python train.py --n_layer=25 --d_model=128 --n_head=2 --n_kv_head=2 --head_dim=64 --d_mlp=512 --vocab_size=512 --activation="gelu" --norm="layernorm" --norm_place="pre" --norm_eps=1e-06 --positions="rope" --rope_base=10000.0 --rope_fraction=0.5 --qk_norm=false --attn_scale=0.125 --bias="all" --tie_embeddings=false --parallel_block=true --extras=["capped logits"] --init="uniform" --init_std_qkv=0.0706 --init_std_o=0.0 --init_std_up=0.0706 --init_std_down=0.0 --optimizer="laprop" --lr=0.00174 --beta1=0.9 --beta2=0.99 --weight_decay=0.11 --lr_head=0.00646 --grad_clip=1.0 --warmup_steps=329 --schedule="wsd" --decay_fraction=0.677 --decay_shape="cos" --final_lr_fraction=0.0 --batch_tokens=16384 --seq_len=384 --doc_mask=true --train_tokens=187900000 --steps=11469 --dataset="wikipedia_en"
Each number is 500 + 50 x the weight over its row's rms, rounded and kept within 0 to 999. Layers, rows and columns count from 0. Numbers have three digits each. The size before them is the row's rms in percent of the matrix's.

# up: layer 21 MLP up, 512x128, rms 0.123, rows 122-174, columns 0-127
# down: layer 21 MLP down (transposed), 512x128, rms 0.127, rows 122-173, columns 0-127
up122 100:426447486507592438534539479503434530483525566518506431488478512474467509545463492585605387536496502460614380538518440489471429529474443428554541439471488559554499530490430548464475482556476512556337571471468515526571496495522554540414485422426444513513476498540488428448520523472547524568464526497508537531535536443396545645511522488541545448435520430452519489508523489534525505429532
down122 104:422435499433543508561499447543490478479462475505480516539502554459511525520527521526466407462466469487449520549477475484441452433586565526574502489575497522561504576515502568583539545557500546523478373497507422389556510433444542420507532610407457500494483495491476563511527429508523545499407573520530356520521490534521480477580582422572524547476460535474528520359519452556521516416515
up123 099:457587602432472512497612474505513463552442422408432514445453522475527472497600488545459539496435535454457446487547549554457597464464455438500504527547491464570455517468523530482489479422492507506437497490619573449509489409558481541493491454541571472387623572487439466528497488531423531506563528531493435570583499526531538613554497447487505429534497538543496386453457471493520542484524
down123 099:525550487457474520476491537482552495510509552416450502536516527576563471458489572485547522491401473591454540484413377488537486571546515465495553560539419416538459462506489511492526546541513434558507449528526439611533487534485441526550491398497426515543576480386638476463494495447523488513589528450407507447519478458504501500519503452585475590449538574492514512591511562436506373492466
up124 097:467473610581555513529612503517431514470507489544520368562446573552533514477502477553521540486479485565542459557468465510555614522446513485478527501480553478541499523544452470506493452422423536515395479481497549501486479486621478511416520577488409468501561504544506422467473453510431478445366471547569515514515465403607476515542550504513516522497463533440478398427450586553540482543543
down124 095:497550485453489562449510530513488600407547479455463580497569549458499468609495517415510502574508508503596537445427410487607531358523527530493416589484480508560459506428479542468458465473502436510424510428411513538456564464447588476565533463450532482429471527523514459513429570472535467504564415579465517571503538442556503543526481515465471489601512568553516540527518493395479489494530
up125 096:473498434489482481563513526352497540557482518475582539446495505423504468522490566561424540588467452437439437502578468449435464572503520510465498502497517521527512491617482446461597506496613513539495527480547506444506489436480478546401442535535481515539489603563475484431531418465496508548494495483500465506535438433512602522443549449516486436442392583510504488548552486583568519357514
down125 096:558515460591560514572454433485469532481562546434490396493515482488479403403468461486552436467551517511484498483459499531513460574525503429509471566472437529589558516509541616497491497430508456502464542411596521506557584571557392470527529487474568420541504494483547575503471473541463515475463489465485497389505478491472436542579524534501487582502538445522508526499559502447538437598333
up126 103:629523492430507493487543551574519461572427536433448517486541453502464558515409533553602454450517555480410500500584470527432413489484611481494492493394571474519535466533401506464463462493468513488472539445439474451529516588532501466473437472570447361592490509520537483534579555494585502518497475577468488470531559492563441487548545512562417476449468515459527421506530490493574409492500
down126 104:450508523546535618535537508491506449602543416460582487565510511568522515450450479498453462480535569481571469473389528497561498482506436494514487471590562491585478494587451532434464490479488490451624495504500478400436553482464448492506553564477501590489525521533534407413471494399438491510456558452539602530607396536516510497450568548417521461471498412507506510529529432493529459506439
up127 103:481470529458532488538493540494448493409486547473586504514461474540502557511480440534465415498539535495530570416456474518597474475376471383492459509482523581514587534484481524531397537457459484461565543480449539496511576526387510427488476519465426444564548587637441426462480416471453524526503512640541505592507519455549576537458486498559448519449464496486466477545545539519478489420547
down127 101:512532531515425351496484455460496441473469520474443576504596453611503502527423571505484521490367465531525411466526553535528540474464387469457537497492509528400424452593500546569524536446538563502510458518598537577492495478538524518559548502451546504539511424495567545478464513647486463540559501433490489508483507554426419453485501446490538522558522486572486564502528467452455506412456
up128 098:535523480510594431422468527546552373525485530476517520499489552412516440500507586524518494538528559444473574438578610492443531570508464415512458593475545548490490567488449538510532478506523558470399482453427467482505510537479548495433541430458474488534490557526448510485508439477491493511500552533483529468503543502435512603461435633494519439505466431460553363517466503567636400490487
down128 100:442492490499565464507440473470420491541462559523481454552479483606502447466478620446463522512478511569612536528491476505564481471516524490577591451443382513557583510577536578553574525453508481505478519517534416518562397527519435458519473417483525408508485406559458496562520476535431359426484470531458575474519539544541464473447470608487436462549426509527517507522533496513522503562453
up129 100:475592586452528561520427514497472492493543554472491494526485460411517520528520519565437470452532528486467621497534512467481408538457572386515597441557508567525413498477470425520461571497469494539416538559434536480513473571473551458480498494480415418509460476603593605513540511523567492469402526516618452465525446448461563468490486490504397435507517514554456545445542408474471512513540
down129 097:463452460510499550501556470538520474500530478475534568470545565499475506531472460444500460492500435438477472653515522495516480543486409496479488460485557479356398468542642433487445458482456504471538520500394520475538432475579491525569513547549641485441504495455455547577493516499596545456577482449382484532540537489602495549455523472475618489523521528452443475473527500539437560465510
up130 094:478556497592535520413457438409506551445504478503578470473392528453510566559467535596545451634516516486587433470558398505533521478446490516475507511528599436565450577421497531461409537555491487472506506477524505486416491487463539537479569463461517442529491475553496440430526530540491500508422525569529509551518417344531519548480449466491473449532542506483529605604493468440517497467527
down130 092:398496474538499461546512645567501497455464471506401504543504442505515484465515508484518525490456497485409488518527490509613444590526514491502499503491446564437529426539522541574673452391548456535444449392467486541505492530521525554485471516569510504537538474467472560544506537510454544429533541420517456556562582542541455535491530440486472499404426485531568391465562438426571521489488
up131 095:481531402555570484530401415510403412486461494480536500513464505526554524563511513529510518554480480476507537520455390512508505582405576463493576583501504582517466458510426485493465461420399478576465532471471458494467514547570510503457525497567575417497429536577569486504607417479580536443479479528548562527532459433523553468474556474454410524529489487608555475555544558568478436445525
down131 084:447454583551520519532551526548506504588422510622478540469483504496515522590534521493452518437515483500533438534476450502480491445421504496445522488528471468367525395532544533410509449423577460540550511487480479478508477551426516466589507556536613517520476461538476410668460501507579472474410546560512570473519438505534469448477422458495529465527549477523499458466488454588481523460623
up132 095:604471503493479461493481538454458497573588554539483451549464491538540523498617536514440510535478516484419628526441543457429513500504543509558540480467477526525508463450482424525570572439465410459440437506502503430569491531539572468514432527556453511535457531487408400538467557567583456557488484487524542417560440513469353518453450501532524515534477614479475519410574556503456522443558
down132 091:416522574508573526470499537572499541474452488443511519418484586499417492518473498423578512507537448522568492443512479453568516502476471538475483527458515489286519518541525546479454459522486514488594543458485561438459506453542482518423474443464495512471606470475574543470489478490434463465477455461545508604485598608472620533465487508457453523561459387538443532594490471526533532520455
up133 101:500474483623477431504498622522383521513557555518499462508451470435425442546471545446480455518564503466480503448475500512480484473429507483493524516535575585515472447560459522519428518454464489464503507547570480398451423547469501560522516491437426451422533583582635487577485480513456504486521493486544430460431507479556501453495622657514429454468491459419573490521490502505506436458529
down133 105:465528491669503588488468470483482510466523513530454463535601525448435549529505457431528507499515471545551582509457498490528583500483506516486499578501473490596556440492511596533438476540581629452546540396530559500456480444469444521479490427493403498469444439567501460532487476538499597526503417549502541473437495550473482472473485480441473425491452442497471533628475452533490488641436
up134 096:528529504561482594545421461476376506522435474448534481503356468554521470457508504515531506458451568374495554570532369561516557471527582454538514523439524539580551508442484514561439547509486531450506513487496549492357468518482583567503465485479427450523541532530534486386524564510513576455499456500469562536503503428562488584489510581441511550509532596456485496454512522541571481487462
down134 103:459526459463478411549563507547602530509589505517496546571553510464445524465494450422556500496553393617509404416478587480521445548503451539516486482495505424376485531554540378503565462501522497524509473562527483541565485515473449471464490518530603542498467466467452457590448515437491442524520571415548467513544461538489531471493517462463497452487473465571566550548466508395406572533589
up135 094:423472488496516518476464480552415522492452514500511468480473483521571461577445554549470436531509602487438570518517429507444482500485518430515529546511591554518457424568593546528580453496479452507511411451463495512503517443470494505479576526452561455490471541635557456508403444407481601521368426523532496503442568523401479485528527475400473492443499500526451510584516524543449513499634
down135 096:536532528529421481495477478552506468571487545472547520421533589492574466521515455462538456517528491436446578577598513484500423560565546533416495417449494482460463560460560470500423501560550584437521580516421543494439502616498515526472528457489468450568484406514409534451530483513500563445516592473511561464405440454494475473490449470507513568556607535461389460506497402479595489484515
up136 093:417534448553491515486560611509446444471447511519477430450453535480524585468508413472503537416450553437500466452451636560420551420516445487560542478490478517571483428549484469537559519499524569505594509458504423492525606514525569559478526481518594557464532462546457410555385415488497583496476482509582529510496510519464486500553553495507514408439497501554525468503432454382463489522531
down136 092:556473464538458565437493510428539556447544511472495535405556482559481459474490589503547438491505517522512580478522476447505493578468550486483480412518537544365518516492450471482426424467424377497488461529508539562472469562470537517416511550469442406516496450471527503559533545477558458546551498550450466525562558460601404554472496588506418583579491616520435501487456587487537454423522
up137 102:494536550542597465520449497413493473557555474530463484396488492439414482535576491594572596596479623375515597498593544481429437594466641480490486486548538502527487581436500516514505474491494433514517432511570560526513562549546541470492525493483491509497510587519482443492486502526563477512508510536468440452463518532488441543452536545515410508471491513480460450558440476550468434389485
down137 102:468462504480496515543397527463556540516593508502448449500481477505409450476473462478487469505528554423481511584503526490494476481452436562524541587482470458375511521429445526519457555522486490473545533480524473550470514592517491459554546571474463473570461477493561524498509527453613436472531526451476511474509545492557526546531579479543528467538488458515210497515488541551425573476479
up138 101:501534521515500527511389471546425463487469598442542516510451635534498447546502400540578463560522594370461489480425454462482496575421518447490499563498551575560502445524490496499500557550459464445547543399466551459608526485370492526553549514462527427504543486552408473505505469467552442509490510506471485562533528437508538472545527600548476538407461499554551490499551443487563436504502
down138 100:454505494407471401511596481489540549470523556602611538624513482426471624480464415573472463532520456531588502530465477575560478460455466527473491499521517523404518447447462449468552502504337558483435510549519528553551520596472459414546481525416497492486569497573546461525432491489436548455511537508464562446502545531543403544561500515508503496471533491441563484480453494464490482483461
up139 099:503538493543467489464514529475442547532492583501544457425418509412458475535485532505489526510490522503522474484620451554502545539512522489506478400583521561552470548547431519567423473465565511488505508523501423486506523443511431469480481509421494520475391597476550483469451470460514482584310415514522539532542410391556505553489474537485492386495500580567553489467560569512575418443498
down139 099:518507552522437587523474545494417549447540502493473465585491454427449519421536502507465478468531572476507536505586478510493456453564569405477532560396525494477527493489541522441586479506466518488479514541464485624437481622479405575576514539482493464490516529514452532486550483576424549437621441500514428474472512458503484537480455490463412520437477424493510433468613532455637547537556
up140 105:494507423501526454530432385430471556497484565547440419428472539455585574575503509424582505547538576409482515494473486526428572487464516433506487501441599504498448510565465488600483449510421422509480376522473488549493553494519557496455603557532609444470453438555541453435456503524471526551488525475583493436523438527457574466425538477501479485457485528486516527488537471539454400472563
down140 106:488556530371491546489512512482500512575501478449481449419421560466385502461534521474489507491479587518408456497450465491564510494471529453470540455528453417478565506494433539448414578508514432497495515538488472604471436526523500538504403473520407576530504490527585551548534496557476585533500467574522519436519490538439517517520463536517493524423608489543392543442433596581535637471519
up141 102:493535520611437474512498470398507438476599492542443508409402507554526416545574468491525498493529587460429466480531564546486457447440483467562484517517452449569488528552423489529509550535500406552454472487487497386467547504557566508546512521482445557436479441538531530513494566423471484534530496521502468541438504441473496543381503651444570581470399524454479554468532468508589542489448
down141 105:489514561440515579477532527609467510482448492427545492555618490446543546506488553554469389464447416529496462523492489409542511541488536414543512553460414524452594478493595543462541531399498548475496642469462369505584525399488549446394461497534522489549525456531488515478528454539462566474438449480497556519488467537478548499444474446528526491550514474486606515577469485499453526557491
up142 106:598514496523490632502499498516488435453611578488508495576455560402469477444476481533461512580481649462555520482498530429513430543476450532523535482478530588531474556475416525569528463457415403491474463548482563467578467619506493529473543485594536462414492587466597517471493551506452492514459462453506440495545483515444531502512502533463487540510482481464553389539525452459578412479502
down142 114:524468452530606516499490471455488517507583476474473407545539532471508478459497451540534598532420579516511576456545491511396523505354435539506590471605514427600478471473462426488482555474506501536421494439549505430532513557428468422463491564536497505578498527548551529438580516464428537550496518516409459484451507531534422558572499500566405520472522554436524464554516376485532509496497
up143 099:454509493402563450473574600580519509575514526477526402488478571518494457572513482468547492534573489515457471525493498455466535529392560478499467435429578525582492611460390477547495401557531468449552501570468432461536544491513513463423574516486567495444523490510598486507563387551483511544506528472656543529540440447517444499504496407490467487461525540516505495451483412495510526428519
down143 100:501489486474527508470504482460521514506425531543410463565588481532485519563498458468533523499549504575579494521489587532412392525545609510464485500462553566487471485506490520468453454514400448475497622465482497391456476510469525454519575539462461533639410466504490464504524470478575502529500471486340377523570539538523572469422509511468457503527504601409501487531559547529497456462574
up144 099:503597518439460514534530588440516456432482449490457504438510526580540537525505481540505442590558578524577475511472476499469457511430531497620500491393526549502339524476544489575515542423551436433517441471477582440510491543465460500407439457488518544557481519535530424470477434529456421590495617563538508543573522498527488508553540483514554478400432470561571476531450478530467501484554
down144 099:486510590547499523455570489583630542504476479475428514501538471426481494440488531544573509585455471496532567455585472472510464496506573486462499519551416532505509396442537484402538433554445455521514492531473522580485439534553496465600565460485534551441560472483458550400540499537480496434561432587390509462473548511452480585560422492551368489553520563518455504449528520507427525480447
up145 104:492615543530608496529449463553467421625468558470508489483429497539460594488522454565466542385449510494453454523555477488479504554541530505523548372417522501546417518582515427466482567569535542553393567462613475425569513509469531549455494455497509503469421521501478472500519449481553532551462555473483501531487473413597471521500486552480443481450493522463496441494470631555559500502480
down145 103:490545545418619525528461421493508536445440446420482536492504455516527444420560527535495471519588531448412543434487549541470448502449466523470519493542464533470493495514501454603571431436542551423532530484532474474400405529602492429549500507507546568593499481486421487452518460498560544464602406563510478517539433589448496514549472446454485471564483571626491579483582480478479497491513
up146 103:482430531515544485455453575459591486540571577501488543454371463463557521548519518424464380516590528459475490435546601423524436571504511468494559524382472535529514463519547472493577433524430494502446596519494483543489505392440532525455564484566541375535472510568537522470469482444508404524468548447510520554500460486518491529509539483544447426514514529530512427428487423604517488464537
down146 105:506526510556509431493447497536508493542434530478459368557542540513499464424448494527481567540533552543603532457426500541363573533437436470535465436566588521425454471481509526510535525568458517448455411474570457575453485532535617472547418539522501525470520513493418546456485459427457572515542518503483530413552447574470490525540465455513517561579488431434428556509499519477416587536544
up147 096:426520539475593425565556622474510481583490524512478557526507566549463463531508501445504546445478575547532483482594449495455568577515466487492444447430609546559450447510476444467577587496522558588497467323514454471429562378513487490479462499465445495504544501550539493466462560523476545493478482476526413517571537484533524511505515497522456456419527383533536505484455476498522509396451
down147 093:552490446488514453424638547501476550543608515529538449414397484468490602564472539529455507518512479439446490517504586502503490421398486620433476511570486568458481516526566474572482486507531507655501544601522544532570461531499509529441472467479535519550463511471451489523524524463495416521485455554500420400552435524469443529492497501451529461510429426459455424455458543506456553472436
up148 101:520406593542581544563554559463400533456571608492528520532436562454556404499495507558439371546521519495547533420503510512364503492460505493534564535501560576526483520487557413601541520518473454440514549415560559507527450522453499542454447447484493483512480620473503486477461555465415504488538506515441457433509503475457435477493540537526496565514441507511552419450472508401469460449476
down148 098:554458486491502484468431504544465460526551440594532419521429529509584474487480473464573581511473508528483548526463431478541543497548532442457609504435560431529533522565444524453421525537502458558489550470578539461521487544520485535600568398550434470490456480586487517496593551450502551482474510399528423507489582414482430504451559539526449414432497399505621488559466523530497396494497
up149 101:532560523534560509572574497446429446534557521417460398464473560504474502499525540505479533469469507469487510463584547421517584552360486467512526464553466566528546426437467505568453485405549479499438505494560504559504507379502469565517524578501545450538517496533455439423445457437515642550526545517512496536505569523433390598475495480477494433522446483547575410485454541535528503498434
down149 101:472489447507490517415493518535477561555435446523531453491546521539556491589497500580454533523518519475511529568413444508403509478494469517526499511535476534523430430598444430423435617613530427441503493502479469550499483464441558514541453468501449500400398527439541562503500554425543456498527566487487571539484526490585523438408621504435528578424549563566435528452495556530439541467473
up150 092:392416465563584422474606536459557494485474487448534489471498539506419600494517457509449500528493449565519519502531538560484490517525527502577558515558425487525467507491537533522512521446494456483477546485534487450411457507474487536366513423617591462463449488512584439456522523453399502516523491584535415497585327574494554489545454539541541457532509503436561446543475441525495459523506
down150 085:573503550461461496465488484513622465528460491523493566506536429509496503518522558511569504587563443454427549450532483513488438502469485545436464352434497533426533537547457396618563493499561542479518450501397486539500599491532498520516465525494517524526483402450469539506471423522519464519540457509495490408472637574501425448582513421422403537475473499553477545478449551530528588516540
up151 104:505533490457582387597468554487502472516520474491506509461416512559463477430517483535456467554563488525525482533529489416445546498488555498541534589535545519579523529419464458598524515469502449471516543474496529361514535499503472512477434412465595481499433462497410419536597507566447534543473475446458511575519534509601461523544484394554504488532515462528518419359457468488483548377547
down151 094:521548568468514509555525445482557646470411569502512449555539551462498481530592456434549518469447448544461509425543455491454518552423470532525524457488479510348540429493502543456445581484552501505451509532476490446498521458528496530578456447554413487555540550570595459532519498480547467507509442639464505438556411447449564471561555457507416526400533462545453472539501494534516465431535
up152 092:484449626486462594480444534411452489541512507476579564511479475473408603513506509507480445550516528566550547557520531488455494620412498510584472414472458465503503490613459496502439528488569418472504531436513454418514524494535468411504426454506588507540483512476543464553538424416535535588415454463488514577542551496554482554429573478462470478401535566479587440499503471498508540484466
down152 085:456501426464507393462489424589459397464504458527534448507539591457481447463482443499550456585545478398490432490465488529513499549496545579498457514551559520346507552385585565513518525459486473479536456582511539501563499482506545460452537488498521528514609534548464474513505551518488423536484428539478489412583521550513427457519476582552418488431549556541453475502497483430528540522616
up153 100:482495588493440460471537607492536592546451532531423425554393442502556496488534488563562520541474531471558483502461530646494522523524492439529453448462525503530402522510468456479492524462550461530488472507563537527499515530547574503494456476573442447559460481527562521479555382591460548553488507544533501471427370443499503519556490594485434451464460556392459549386492574459502449518462
down153 104:575562436462515451450514498541459473536467540451505567586507548520582425562505503454488452437464583497500536542573525518475445659512440512523467439430514534550494479582500536469474515517506474459518524517448474484427551426471586529579465521549533560549490523449481483493446484549462462489389511451459411448381527535539575379478467492591511543464548493438523427416611521549488516535532
up154 098:503518507542437522440557534487485463453494457507576505514514533526542406573560528520497544506498537506497557509485411454455511524478411395497626431376448463535460525554370589516462541429573471544432450493526472530511567524413473530482517438484457487479530657530456509446466480592494604560520478458469473530530437453503533497390499561465465552520435435447517507530460539547474501456543
down154 094:467437572502505566502539352452610507521489482521406447425590455500517491502481438544349503513496513449624515476507569550502585446477463579539438457553554418526499480519485595559576449555460484542518469574572525436500527449464547483505472514566496533496462493394512444515454571480470461523463547470506513506568496532518518514458394484520547515468516538616514468431495445462485502447545
up155 094:466408440497423507448660560455492418441499549502555492547517444377492550512558456465572460435498442539451465471464561473444534481457547463547469498496444528546556477498524537459535487532513511476453518496564554401492485509511527498415577455498644487527534612473541428525464490539435517512501515597547444478627489511506571505509543492415564446519453488497574531574518437443471492493544
down155 090:616521568506543489535454454452502548500500411451533505419564501545542470500406575520449572548518490420465559574557454435561490582448545526481454480462564524351465508465489410586481532509514498510586474429455502543497502486533520527603468588541490480432503457465539599459484460527535452573480449514449505566442472532462439486403495435542423506486563558459450497477412520561520472547469
up156 108:529579506488550544481476436506522372519510554521480541436463443446501527499496474570494485506478508457465520465466518409486483586489569496566423423523612538492479544535461447498512470482519472503471411497548494469588548459513532557396599495479562474508588560650517541488461491363507460488432505473424550535484575526541532587485509487493448521461447499524545486550571511372577414469483
down156 122:548493503494516498485581624521485512464509509420545545393439584538464456549482510425466574482511494577533561460520496482572544468541487457392456457574599507479493464486452465409474546474503478467505323530557465491470444634468555525448528425525521480475493517542540577485449506379532534486541507534509432477582443506504505470545498376547491536606546461523511512504495473489519512532447
up157 098:480500568556501524552565616443481512474455478491498397439529531452579582525483387428471583510421558493526525475499569386477571540473641486504506465460414536534478496668501469486497516532424519455563518486514522530492480502489422430520508484456474467524559508557528470466465446438499461466537547513399484484533499495490545462489579519436540443416452596449539448556513422512506526450517
down157 089:527569457458460522553547546565544487484510520539427518488562544421500554443501472479489522504498481474409497468461404507540412399516442462524520463518437485375541481438496544548507482515567488513416478532484442571531576556537588499443547493508571483531464494555583549529504450486525498446390425629553461552481505513593489571408478518565400504457536428599549532433443538436490521496492
up158 101:501567512526540423491510521590479371526418475385549524487540553560514567481512478451418482495483476408410555516533464465420466595404506503478501483434544529517590508575465475519408526454480512545494502458486498505448447474574547474588523477488499482510544580513634435487501510475440448593518448564493527504497394457463457497430550584491491411415451516447523463485521468458584485472504
down158 116:541490525540476545512464564440527500420530468467496528470438490548494510444457580558527436516473454460514519395512572484398582465469492472447506510513474501782564363489435527509564495500475534447465501426543478455438484531454511534417491534508533499432613530560534523519526537540516481457458525499495512440502509488516489529498426537463511516566496535487615533514538497483536429507538
up159 100:500539548440448451441466502491486471529474469556500354425456503479496482485580510437523399489564523469494448522516519506461395554416432495590483500485475515588457580501460507506568492393511528535374564519571419474555546444458539549473554488524491429440520486520510516485514454555594550475496566567438477467454484542492511604557568584421559411499495496544483480512513571449596476472486
down159 108:478561518522524568582417437518503452526585461528435627559549548444488519579523472418464518414520543556507499451458494526522484442459498441524508431495624453593492484503537394504532558535489536491511503445565506417477448585426562458520507510538407449496505474557477410449560528475544543450541532467423441465390538569529554436490414444562517571523549479487457507478528463569514529446510
up160 100:487528586479527431540477455593511530447472544479548428519450449465524509559549402588520503477449537397507551369550446501474497438472494424536484599489564498557425521534430487486500494535438448532560563504549472469423411430460473546501610438479614561492606520527562455416448493552533494448468491538508384498507516469527541571521553533485568536554465542555527498462553464479472463505472
down160 097:387404502506495517597509544432534487502528483502518526533455548534473441501519536453509496460582553577435570636429531457558457467553507453494492446478434479461461536548548506484520570609537386553594512474525470521579504516513491419441513440497518504487501544445493543532474490401498476510443496445493627483548540644500472506464515462462518481535346462463505519546560433462526479459498
up161 103:564539474434567488569607512503466506461499467570528528487486530474475434548583471552435459522569476609520487489511527484530478460471524480510445540611551498545509417494498601524533535446428532559485461436495588455565486486554577462454478529551490500460588527497429493436521556499442471534548524570496394449459425482457498410481499482351513385519420534416577544436537511474478472484554
down161 096:477497498433587462464545540615467483474580533451438479409505426525482524496568477476487465554569585440439443504525526613461532486538416504502481514453469603468434519421462463575485496579422434536530508484523485504563555473445456461511488512491488526476442497463487481446477544412518547441499500518479457568495577506418501478468480518532525498628510567399511653512424555580517563551451
up162 098:388448511480606475532449440475406475421533538485583510486485571499538530526510404525510563571494488420551542415514527524469438542458442462550462491446460568561539540529438519566464555471393430468460556488471460525435486422436475486502543517518555518485421502583445613564553409442525517489445491593494469480444482536551607456561486464475515516428440495457531500418473485555523527452553
down162 097:446435537507466437635517452488532566602569410516569514486576400516524516551531507410584400499513461480520502505458526426558461558446496565401512516445466572480543526523541516519520510487533533488524408569419541479530469488538386503498535554465536473547505539450469516532581510526472516393456437395487485437469475443492468485441467482644594493506530559442464489540472482456494513525517
up163 091:435449587516549512564474470461482519474487523463483543450435575460438490557526545516394505557544431375505483456462473538501539445430492500514583543418558512536484502564478478581579500545548425592540488467448505508464467518415508461481506455495543504530525492511571437497457365487417439500471542538577457429561480507522557395485616468453460520464512458419613520517481537514591509425518
down163 086:544495490482492512541455533491435415524550552492425548537476508447512565385496482466559567494446454598451510484544456571496396475484501427502542564499431506490520368548393550473513519573533472437468515506561550535455551485449510492437428527516597557476420540420448521445464554469464553577602602582501559467406469437519523526473467539558507552539469519495515556489509535437409496532537
up164 091:518457529537498550446440473483441525443505503499587491498512523474477412527567519453522541501522588454429510450434538541541456509588516437495487509507480492542333497563525533466427592521482484531477395557545462485504441565532672516522560540498407491456506465576518538499503598509500529451488514553503505479500492463518490453522490507515475479511436448474595575520465520431379344488443
down164 090:503497436460556499524460600509526501513569512429457512544445494537488514404424533530540406509482459401522492501569513425489479491524437538397571497486453615484568445484477527603490454395550498487539493423501536602526622464477461645534504457539518555479530546500512494516455434546396527603504556519506435455526536516512462523509558425458495505425497516501450523511477476483572595469452
up165 106:513513530509485457507483505506451539502429496503580567487509569503538442539516536509467484504545537590509507569500522420464504548515573450608515507509548511571412474556506596510445412534467454544416387399432458525481471560525554524528492543513393510485442591477453537484522462434493486554470595494434458512592479453500561433421534517463487454531398554429485371536519525414501420471441
down165 103:456530455503566491605470504536519530558537427457559492449508464500457393537464554426546548450544480493465510480513483419452584497508525487486474519502394460530484462528496639462482514376534530464517546592545360460579515494476419431525481467430580525492495474547491515474382579549523499565519473507543483455522526519471416570442509486556414570506506425533496589520474483546487595548468
up166 095:564484549515454519528554464561457460425396537497588487511414450550510454400515556587395410590516574408540474559529490471460516448404556359520518578536596487521467550418567494417523504469526449467494458536452550490541469538538502557481495518551461507538479511528437471457527528554609504518511430514522510517552456440516473447488530534525512523547396511544534442483528558523463408484541
down166 086:448539516447536459460582537426476473497521477514505511482531519451439497500505475401596633477463338531404497482499600513467492430458469501493550478538414447388413486539512582473519493498468568608445561486508566487530575526555403485470505459521545486486476468529503518557451542526538507529594397538499480454538564526486526500462499449418454539489434533543559544499454527533526579458581
up167 101:422515445556497462474581427525498529506545400495562476497505546454499421534511496533477475473549485481560469555511544495421515560491529458591503524433472463548469510424422481486534500507573499484344476422481528473482491441436537522483564530524453537502529467494518486466562518468470469483601565469602516506630395392573463467461482493441530531451371503532494507503559608514619463479538
down167 099:541522517543520527483546495524535546443509545468403551461537521534527500499511558549560531527517511476430512482449440514534555501434555311475362644518562495489513440452475566486434482557398536505505452466526530504547487520539540482503524484442543418577472538509407446498449506483490487442445388471500528570572548540525463612538540498519493545481527479485455496564424430524455506506379
up168 099:513514613481489492418502530434473483462478483506418501468529574484431519432598598522440507491415601517462539492574591482468513517486491467550495485582506456584533449492504574503507505521517519459491565436515479501476440549503563514526424503470460501446534510443515509488521472473507540521447500457616494431538432547511664404514422481459463402423475574454479469394556508499570501407569
down168 101:600476454605425525494525556530544527524470548559451446572482436476554486511505495521372448394492557504441500537447435464465462501497459494435565608509510474594506408491530531405528495652442506525544454471499530536510476475474543564504538510482533420498438614516449508407502556488543462431457516527528483461511599511474552534522493478519553506415578495585479505459538497495415544512421
up169 096:547513445450562476495538600533438444552491523475546488536495496496496578469571515532406502529515516431526548523480394476565613552550566396439515587431523600512503517435537479432495496462544478568483507487526529559520584499483494563486517385516446498433512528517480503438452522447404535512473482575547450472444388407514470595528519545502491512475467528408493494469489560588573396458470
down169 094:505396612496412473498486518397545400567554505558488525485489462575530543498491494522581542552554454521544489438476572513518502442408500479536451492487388541514618529525515539533498489479512548513566473489400526516478498529558472555421462524496587514558505579504512463634497461471413428526493580432474443534493464479485520468402476419503475409467461519506608477495465399473484553526490
up170 104:438516492546440521460514485438488497451574555372468441483471521435508498563514494538533502581403541517538576440477472478442408544441507487534531429567513486560443470602401622501401530508590533397551353479455590380475499388505516520509534529501530519484534544527525432511502535521455475470514543499524461557491453440522538534548466592545480509518519568500512500468526540430474503494499
down170 106:514527522519505501535516480471468553470557465422565507543509531544555488439527512522463564494468484512389572498490582512499604514428540539455409440499511370539446511478539412591578536557486493503473517498527571527514482495498497508506455447589524513524450508480561512507434407525414611443545525497515433402468461617567381457470565462498516442496425548417639471507497520517507467521468
up171 105:497504516625598561470473521514461529455604484476514504532443512423469522512543506534491348474535492420507574484561499426480474565463540436517542505480511486507435461577467478474452443536528481438439423425514403532549418499493591582427531476506434513504562550519478493410592607552434474539495497522524549449524450526483466588458567564546523425474498561485532491458520458445546566450567
down171 102:498527553490474563478467456514583468512473427550472468484517491529570564466509566450450532492408416438426514491466579550577489523490531486517467449455416539470449534516549433428503434502440451478469477489538437428588572535589515483542494514504518526440572575513483590517450461538496506507485548554599516436496425442481645446589561511537633520450510509498399510441458478491517563430445
up172 098:394522541548499469491531486465455424514636582487621525506518582483519513532476472570484449602478580496518475409494486527495495502485414442491479590504499482532418463564446499472552484495476432407423482505453536477476562438471492594488478493487538427454501626534512465423484484509393555539497483512564495501578594543521483483530466510504435584507539516518500414489539376488581434491528
down172 100:468519530480507556530477416495367508599450461552545499452478446510549550507573544571521433437496517489504523514595494494428500397515483520475444442493505492579485519600536543491552498505501640447602458468565435522513417534458438518554604532548400493533460486480519516442497528493504466494457575439420528557422492497475532454448544442541565476472470526461574498531473515596450380517464
up173 100:375487517489538452508579434567464522468495501450521505424491519467421506467516561414473491535470506532499520399486488505506504568537532450546606466462435456517451548601433449482540461455495492613569501487573536457480532422452595514427562492519514637484524480538467499477508507415410566600486493474555565506466586408487552576513533516470454485404468514445579492490558526431444514485483
down173 099:522497434550510522450445457589442480499494519511494574501470502538449625528527450512463515477527461401516501564547517394558529441414477545562529510573438542513442513548531523448509530491489484508584454510544496469467502461437548409503523609368500526494499473461425472557471544564547493610552568472445479450577551469560450473463457596528548525553478405480524417460527518560419397452505
up174 103:393513597492520487579456580513510448575440486472517420474483533483422457447565495533499544515422519494440547553586539547462545513513556457530469478474551464559537489556495546558456531502523414424425533406515557421474546478529467543540540398564425474431549572474440529477541418556505533488463521628481436489491523479472385553507465477532473480534504537414506470520595570501587552511560